Weights of a small GPT-style language model, trained from scratch on English Wikipedia.
Size: MLP 1152 GELU, vocabulary 8192.
Architecture: LayerNorm before each block, rotary positions, biases, untied embeddings.
Training: a variant of Adam for these matrices, 282M tokens, 8613 steps.
Each number is 128 + 24 x the weight over its row's rms, rounded and kept within 0 to 255. Layers, rows and columns count from 0. The size above them is the row's rms in percent of the matrix's.

# layer 2 attention value, 384x384, rms 0.0247, rows 257-273, columns 0-95
size [105  93 105  96  94  99  98  98  97  98 102 101 105 104  97  94  97]
[[142 105 108 129 118 181 123 167 133 153  97  95 153  81 140 163 159 115 140 141 112  59 168 126 173 142 140 106 105  93 124 102 102 100 125 149 114 123 121 126 124 131 143 153 118 146  99 113  79 128 125 139 131 135 155 152  88 143 129 131 137 141 127 124 138 127 107 133 127 145 143 147  82 126  80 131 109 166 109 133  97 169 115  85 154 116 100 112  95 152  94 149 149 119 163 119]
 [113 134 165 121 168 105  97 128  72 120 174 156 103  65 129 175 120 125 103 101 120 139 108  98 153 155 125 133 153 120 135 101 112  95 139 146 146 151 119 106 138 135 129 131 110 151  78 123 101 139 137 150 108 164 135 111 118 209 119 155  81  88 124 128  95 121 150 154 103 180 154 152 157 131  85 133 138 153 123 126 151 109 105 136 105 112 139 114 124 131 102 135 112 104 160 117]
 [139 115  91 150 208 162 101 113 125 158 138 151 108 164 117 117 132  85 142 142 115 107 134 100 122  93 154 140 133 122 139 134 120 122 133  90 100  76 144 123  80  96 137 133 134 172 144 152 134 160 142 122 158 106 145  88 128 128 111 125  73 176 144 128 190 104 120 103 118 116 106 133 115 165 131 166  99  89  97 129 134 108 140 159 138 122 122 124 127  97 100 201 140 157 144 149]
 [ 87 126  82 136 122 153 135 124 136 108 121 156 153 129  79 128 139 128 100 132 115 113 111 107 113 120 118 134 166 125 164 142 151 153 122 111 130 171 187  93 110 128 117 114 197 137 140 139 135 131  80 114 144 129 123 110 122 165 107 156 146 113 131 127 129 129 156 141 156 120  97 185 133 139 136 126 140 139 140 141 138 162 147 117 116 107 113 118 143 119  98 103  97 128 122 114]
 [ 95 123 109 110  93 108 143 159 109 148  98 144 122 118 136 137  96 136 140 118 148 103 117 135  85 134 104 147 210 105 112 168 135 123 103  98 143 138 154  80 109 121 131 131 114 115 119 117 140 164 127 125 152 105 142 158 132  96  98 110 160  90  77 112 129 141 136 117 143  94 127 138 127 144 159 137 110 166 188 133 118 148 127 138  69 128 139 106 110 131 132 137  84 135 146  82]
 [128 111 130  78 133 112 126  93 168 125 135 150  88 145 138 128 117 100  96 130 148 190  87 118 116  89 137 158 198 133 119 130 122 136 131 144 134 102 128 138 107 120 144 131 194  74 162 154 150 130  85 129 176 138 127 155 114  77  86 137 127 152 152 139 160 186 124  95 108 135 148 107 117 145 154  82 126 112 129 127 113 119 141 101 111 154 147 127 169 132 147 117 111 114 129 125]
 [ 89 122 149 112 114 103 131 102 131 126 145 133 123 125 141 123 131 146  87  94 168 157 113 133 133 106  90 105 157 166 124 140 164 168 116 156 138 102 108 133  74 141 110 131 115 116 123 139  94 144 146 113 100  95  77 110 124  98 132 131 129  94 128 102  91 110 117 100 161 136 143 185 117 147 121 130 131 149 115  95  92 122 156 178  96 125 113 137 136  88 114 144 105  98 162 131]
 [114 118 123  81 121 136 110 116 136 123 204 109 122 154 108 115 155 154 118 109 121 146  71  93 138 145 149 112 136 172 139 136  84 101 145  86 106 136 126 137 155 195 133 128 141 172 121 171 147 105 107 153 101 177 158 140 162 112 142 129 157 105 122 142 156  99 129 147 154 139 139 119 132  71 120 139 120 157 149 143 115 125 155 106 101 128 142 109 133 163 150 142 146 125  93 131]
 [ 82 112 118 140 133 131 111  87 135 115  96 103  96  94 132 130 167 123 157 145 138 119 154 157 161 198 100 107 123 101  90 128 129 143 104 115 138 112 124 155 130 174 114 139  91 149 165 118 148 106 122 103  68  83  95 128 145  94  95 146 105 169 124 149 135 129  93 144 150  89  90 104 125 112 166 176 101 181 111 117 121 139 135 151 161 117 146 132 180 138 175  96 125 112 145 142]
 [112 117 125 142 105 110 110 137 123 125 151  92  98 164 123 129 169 127 121 134 122 134 147 113  96 109 132 140 144 138 167 168 155 103  91 104 145 116 118 109 128 164 124 151 138 170 168 141 152 135 116 106 127 144 118 151 103 105 157 108 114  90 110 112 184 132 122 130 121 156 122 129 110 141 124 136 127 141 142 133  77 132 165 165 170 113 152  80 131 150 150 189  99 111 152  83]
 [153 138 121 143  93 133 116 127 139 115  88 138 146 148 104 124 126 116 102 151 135 142 120 144 131  86 103 109 144 164 117  94 106 146 144 132  97 135 115 103  81 104 127 120 128  90 107 119 131 148 116 167 138 115 134 131 125 103 109 157 110  71  95 127 139 120 152 123 151  94 113 123 126 129 133 175 108 136 107 116 103 147 146 123 104 172 151 118 110 109 154 133 127 188  99 119]
 [141 113 103 119 137 115 112 206 143 162 102 112 131 130 124 144 102 101 145  82 111  95 108 148 145  77  97 143 150  86 113 133  70 159 117 155 131 136 141 100 157 139 120 131 143  89 114 132 134 135 118 151 166 113  93 160 151 152 129 133  87 147 124 154 123 169 121 159 142 129 106 148 108 130 171 153 120 137 101 150 120 159  89 104  99  96 124 129 115 133 183 121 132 147 155 137]
 [139 150 172 142 129 144 115 138 113 142 146 151 119 164  95 121 152 123 157  90 113 115 149  90 109 103 134 152 115 127 109  94 118 144 131 139 148 104 117 147 108 134 123 155  72 189 105 134 154 124 112 126 163 133 123 168 144 118 124 130 145 160 147 120 149 106 101 127 122 130 136 110 142  97 115 150 158  80 144 132 141 118 161 118  99 130 158 110 123 117 142 119 177 195  87 124]
 [150 129 143  69 128 110 141 157 145 133  88 172 141 150 125  97 122  87 143  96 123 113 146  97 152 109 147 151 176 129 173 100 108 141 121 129 104 126  90 141 114 139 119 109 163 133 109 143 160 157 104 120 118 129 126 154 146  84 119 116 111 168 106 124 129 112 118 109  78 118 171  92 103 123 106 165 124  89 118 130  86 123  87 123 111 126 154 129 105  92 159 127 193  97 139 159]
 [142 130 140 134  83  84 141 142 129 144 114 143 126 167 144 126 127 128  87 155 124 128 110 110 145 132 148 116 120 120 101 101 100 146 109 127 119 118  98 153  92 133 129 139 120 139  93 126 129 115 168 151 120 117 105 168 137 122 177 138 117 202 121 121 116 112 151 102 115  68 157  78 121 107 145 129 106 143 121  98 115 130 111  69 114 158 155 148 146  96 135 160 189 111  81 151]
 [ 80 141 158 120 106  99 119 135 132 145 109 100 126 138 133 137 136 186 126 137 100 107 177 101 112 131 110 123 141 119 111 130  89 131  98 121 186 143 111  88 156 111 113  96 109 121 152 106 106 140 128  82 114 131 124 127 160  72 136 130 131 103 110 149 142 117  99 163 143 143 129 148 130 114 135 137 126 129 122 114 167 123 151 153  92 104 122 117 137  97 148 124  99 128 123 112]
 [153 114 134  86 168 156 116 144 122 127 149 127 129 134  92  99 145  93 170 125 110 121 132  87 139 115 155 129 153 132 144  98 175  77 103 123 137  80  93 160  98 156 146 125 130 117 105 116 167 140 121  97 160 144 138 111 115 112 145 139 124 137 130 165 141 129 134 151  92 131 156  99 127  91 103 130 102  67 143 126 125 112 174 168 157 145 123 131 144 137 149 141 148 143 157 134]]
# layer 2 attention output (transposed), 384x384, rms 0.0267, rows 257-272, columns 0-95
size [103  93 105 105  94  98  99 100  92 102 102 100 107 104 100  86]
[[154 201 133 120 126 129 122 114 155 126  91 115 103 110 124 138  50 104 115 136 118 119 151 145 116 182 100 113 104 102 146 151 163 110 143 115  73 126 123 106 149 130  97  83 127 136 131 139 144 142 103  67 126 125 130 145 143 129 124 125  93 100 110 148 125 117 115  98 123 126 139 135 127 154  98 106 101 129 160 104  72 103 160 185 125 178 138 118 141 124 117 137 127 151 111 137]
 [129 150 144 162 136 124 125 128 130  89 105 121 137 136  94 118 124 181 125 147 139 167 131 167 114 144 110 106 121 112 124 108 126 122 117 138 126  95 121 177 113 131  98  99 132 134 140 139 116 125 119 116 164 100 131 114 125 173 158 111 127 191 113 120 142  77 128 112 139  99 113 130 207 177  96 148 146 135 140 148 107 134 155 118 117 164  91 127 159  97 132 123 123 122 117 105]
 [110 168 107 103 107 107 132 143 107 131 101 117 118 119  98 153 139 147 122 149 160 111 136 163 103 108 123 144 111 146 132 151 117 100 117 113 176 116  80 105  94 133 148 126 103 140 152 125 145 145 120 154 120 112 108 101 109 127 114 144 158 116 178 181 113 194 112  96  87 110 136 128 138 117 120 144 138  80 124 125 157 155 104 136  87 111 130  63 121 133 143 171 106 130 173 155]
 [133 146  97 123 116 151 130 106 150 130 105 139 106 160 130 141 139 101 131 127 102 133 133 154 178  83 128 161 139 146 128  90 106 116 101 135 126 156 100 126 160 155 112 140 165 150 129  82 167 119 152 125 118 127 125  81  82 136 117 189  86 129 168 112 109 123 119 106  84 124 169 131 131 115 130 137 163  99 138 127 114 111  96 112 107 130 124  87 114 124 146 156 146 134 119 133]
 [123 110 134 114 107 165 140 152 127 147 148 152 116 124 134 128 180 127 156 131 106 104 142 106 100 156 126 132 111 145 137 122 114 174 164 146 116 174 108 134 157 127 130  98 120 122 125  76 118  65 161 140 127 128 138  67 128 139 116 144 116 125 149 158 113 117 109 138 109 124 157 137 122 152 159 126 157 173 108 128  90 137 116 106 154 118 163 183 120 143 123 156 132 155 130 124]
 [126 100  90 158 146 161 125 159 146  85 145 138 116 146 128 102 103 118 136 140 153 109 117 107 104 142 146  77 138 177  88 128 103  92  93 106 140 129 120 141 149 123  95 125 108 149 146  87 160 119 169 123 117 143 130 151 107 122 195 137 158 162 198 142 147 151 113 164 157 163 132 129 146 125 134 139 127 129  80 165 147 115  72 133 141 147 171 133 122 119 108 103 113  81 114 115]
 [ 96 175 148 107 148 147 170 113  76 135 140 124 137 115 120 103 114 113 171 140 140 116 106 118 135 141  88 116 111  90 162 121  95  98 121 136 133 102  88 113 119 125 148 140 123 118 127 121 102 102 156 176 120 139 146  98 136 125 137 145 144 151 139 133 121 147 166 144 112  87 119 147  60 108 166 114 144 118 152  96 135 112 106 136 121 128 103 176 136 106 152  89 151 123  85 121]
 [146 160 152 132 111  84  87 104 157  67 126 130 137 113 139 105 118 119 111 116 106 133 103 163 117 140 133  98  89 135  72 148 177 147 104 165 105 170 136 114 108 134 108 101  93 133 112 139 146 123 119  94 125 103 113  91  98 147 146 142 141 136 131 140 170 121 156 133 122 139 112  87 124 110 120 142  86 108 133  95 148 114 167 105 120 127  95 111 135 130 166 127 155 140 112 124]
 [104 142 131  95 141 120 126 120 105 117  99 149 154 127 180  90 136 143 127 121  82 118 138 104 155 173 139 128 135 120 144 109 137 150 132 110 116 145 152 156 116 146 162 149 137 102 125 178 144 123 136 141 126 137 111 142 165 101 125  77 112 114 174 124 107 111 130 153 102 142 171 132 113 161 137 111 148 187 128 132 134 171 138 121 129 132 142 138 117 112  87 120 107 128 119 177]
 [130 118 173  87 148 163 120 123 112 132 146  88 171 122 165 162 121  89 142 132 177 103  91 118 143 174 143  99 113 142 130 147 160  99 158 169 132 139 142 115  91  91  88 129  94 100 142 123 140 126 161 135 104 126  87 112 140  85 123 166 117  86 116 153 115 136 179 137 123 126 167 150 131  91 120  99  93 139 144 138 130 120  92 164 184 149 156 113 143 121  59 125 116 139 140 168]
 [121  68 145 116 110  93 117 133 102 113 151 152 150 140 121 106 157 141 105 136 127 164 112 135 119 126 114 124 133 158 143 120  99 100  90 110 128 139  95 114  98 148 117 113 111 119 140 108 120 125 149 161 110  92 118  95 163 130 151 141 128 179 154 173 132 129 101 143 110 148 113 152  80 125 140 143 142 158 116 138 156 141 126 111 112 148 128 143 169 142 124 145 130 133 110 121]
 [145 156 116  94 149 142 137 151 119 136 152 119 127 131 134 156 164 120 132 147 115 106 167 136 170 103 131 146 127 153 130 131 104  92 137 152 162 134  99  94 143 107  88 173 176 133 134 126 130 140 144 118 142 162 165  94 118 151 137 138 125 117 126 149  72 129 131 128 111  97 135 116 145 143 113 136 140 115  89 123 162 148  98 137 125 128 119 163 112 140  98 168 135 101 143 147]
 [151  80 164 162  97 148 125 182 155 149 130 137 122  89 146 146 187 162 100  94 151 123 122 132 135 123 109 158 112 108 125  93 146 126 107 136 148 126 140 106  85 182 156 148 111 121  92 144 105 117 100 109 128  97  93 126 103 115 132 139 149  97 139 152 103 149 134  98  97 128 118 113 110 127 111 129 127 128 155 147 176 161 106 119 125 157 116 108 119 151 166 142 126 134 131 147]
 [ 90 141  96 139 118 110  92 101 114 116 112 120 144 156 126 144 124 174 140  91 109 106  84 138 118  93 126 142 109 127  99 155 121 109 114 118 173 107 147  83 121 139 119 136 110 111 146 127  88 151 141 122 170 149 162 126 128 115 130 115 156 139  87 181 105 143 143 131 139 118  99 120 113  85  88 134 114  89 122 150 178 109 111 137 127 144 152 140 104 131 134 122 135 141 114 123]
 [117 123  56 130 101 111 150 146 108 110 171 173 128 107  83 134 131 133 152 123 114 135 139 157  81  79 168 173 150 130 115 169 136 136 136  92 119 110 150 109 175 116 138 168 118 121 154 122 116 130 105 134 126  95 151 112 145 139 126 106 159 158 128 188 157 162  78 128 150 111 126 123 128 129 113 138 133 148 128 119 156  91 139 112 142 141 141 153 104 115 158  69 146 126  97 111]
 [146 107 161 135 155 160 112 120 117 156 155  82  94 125 122 136 139  84 136 128 141 108 112 110 172 151 102 125 105 152 144 155 143 114 134 175  82 131 103 128 114 109 134 101 144 141 136 147 141  89 158 182 113 123 113 101 142 121 127  96 127 141 117  91  97 105 180 168 138 120 124  90 129 119 176 120 141 112 134 109 102 167  88 100 148 163 145 147 145 107 125 121 122 148 134  99]]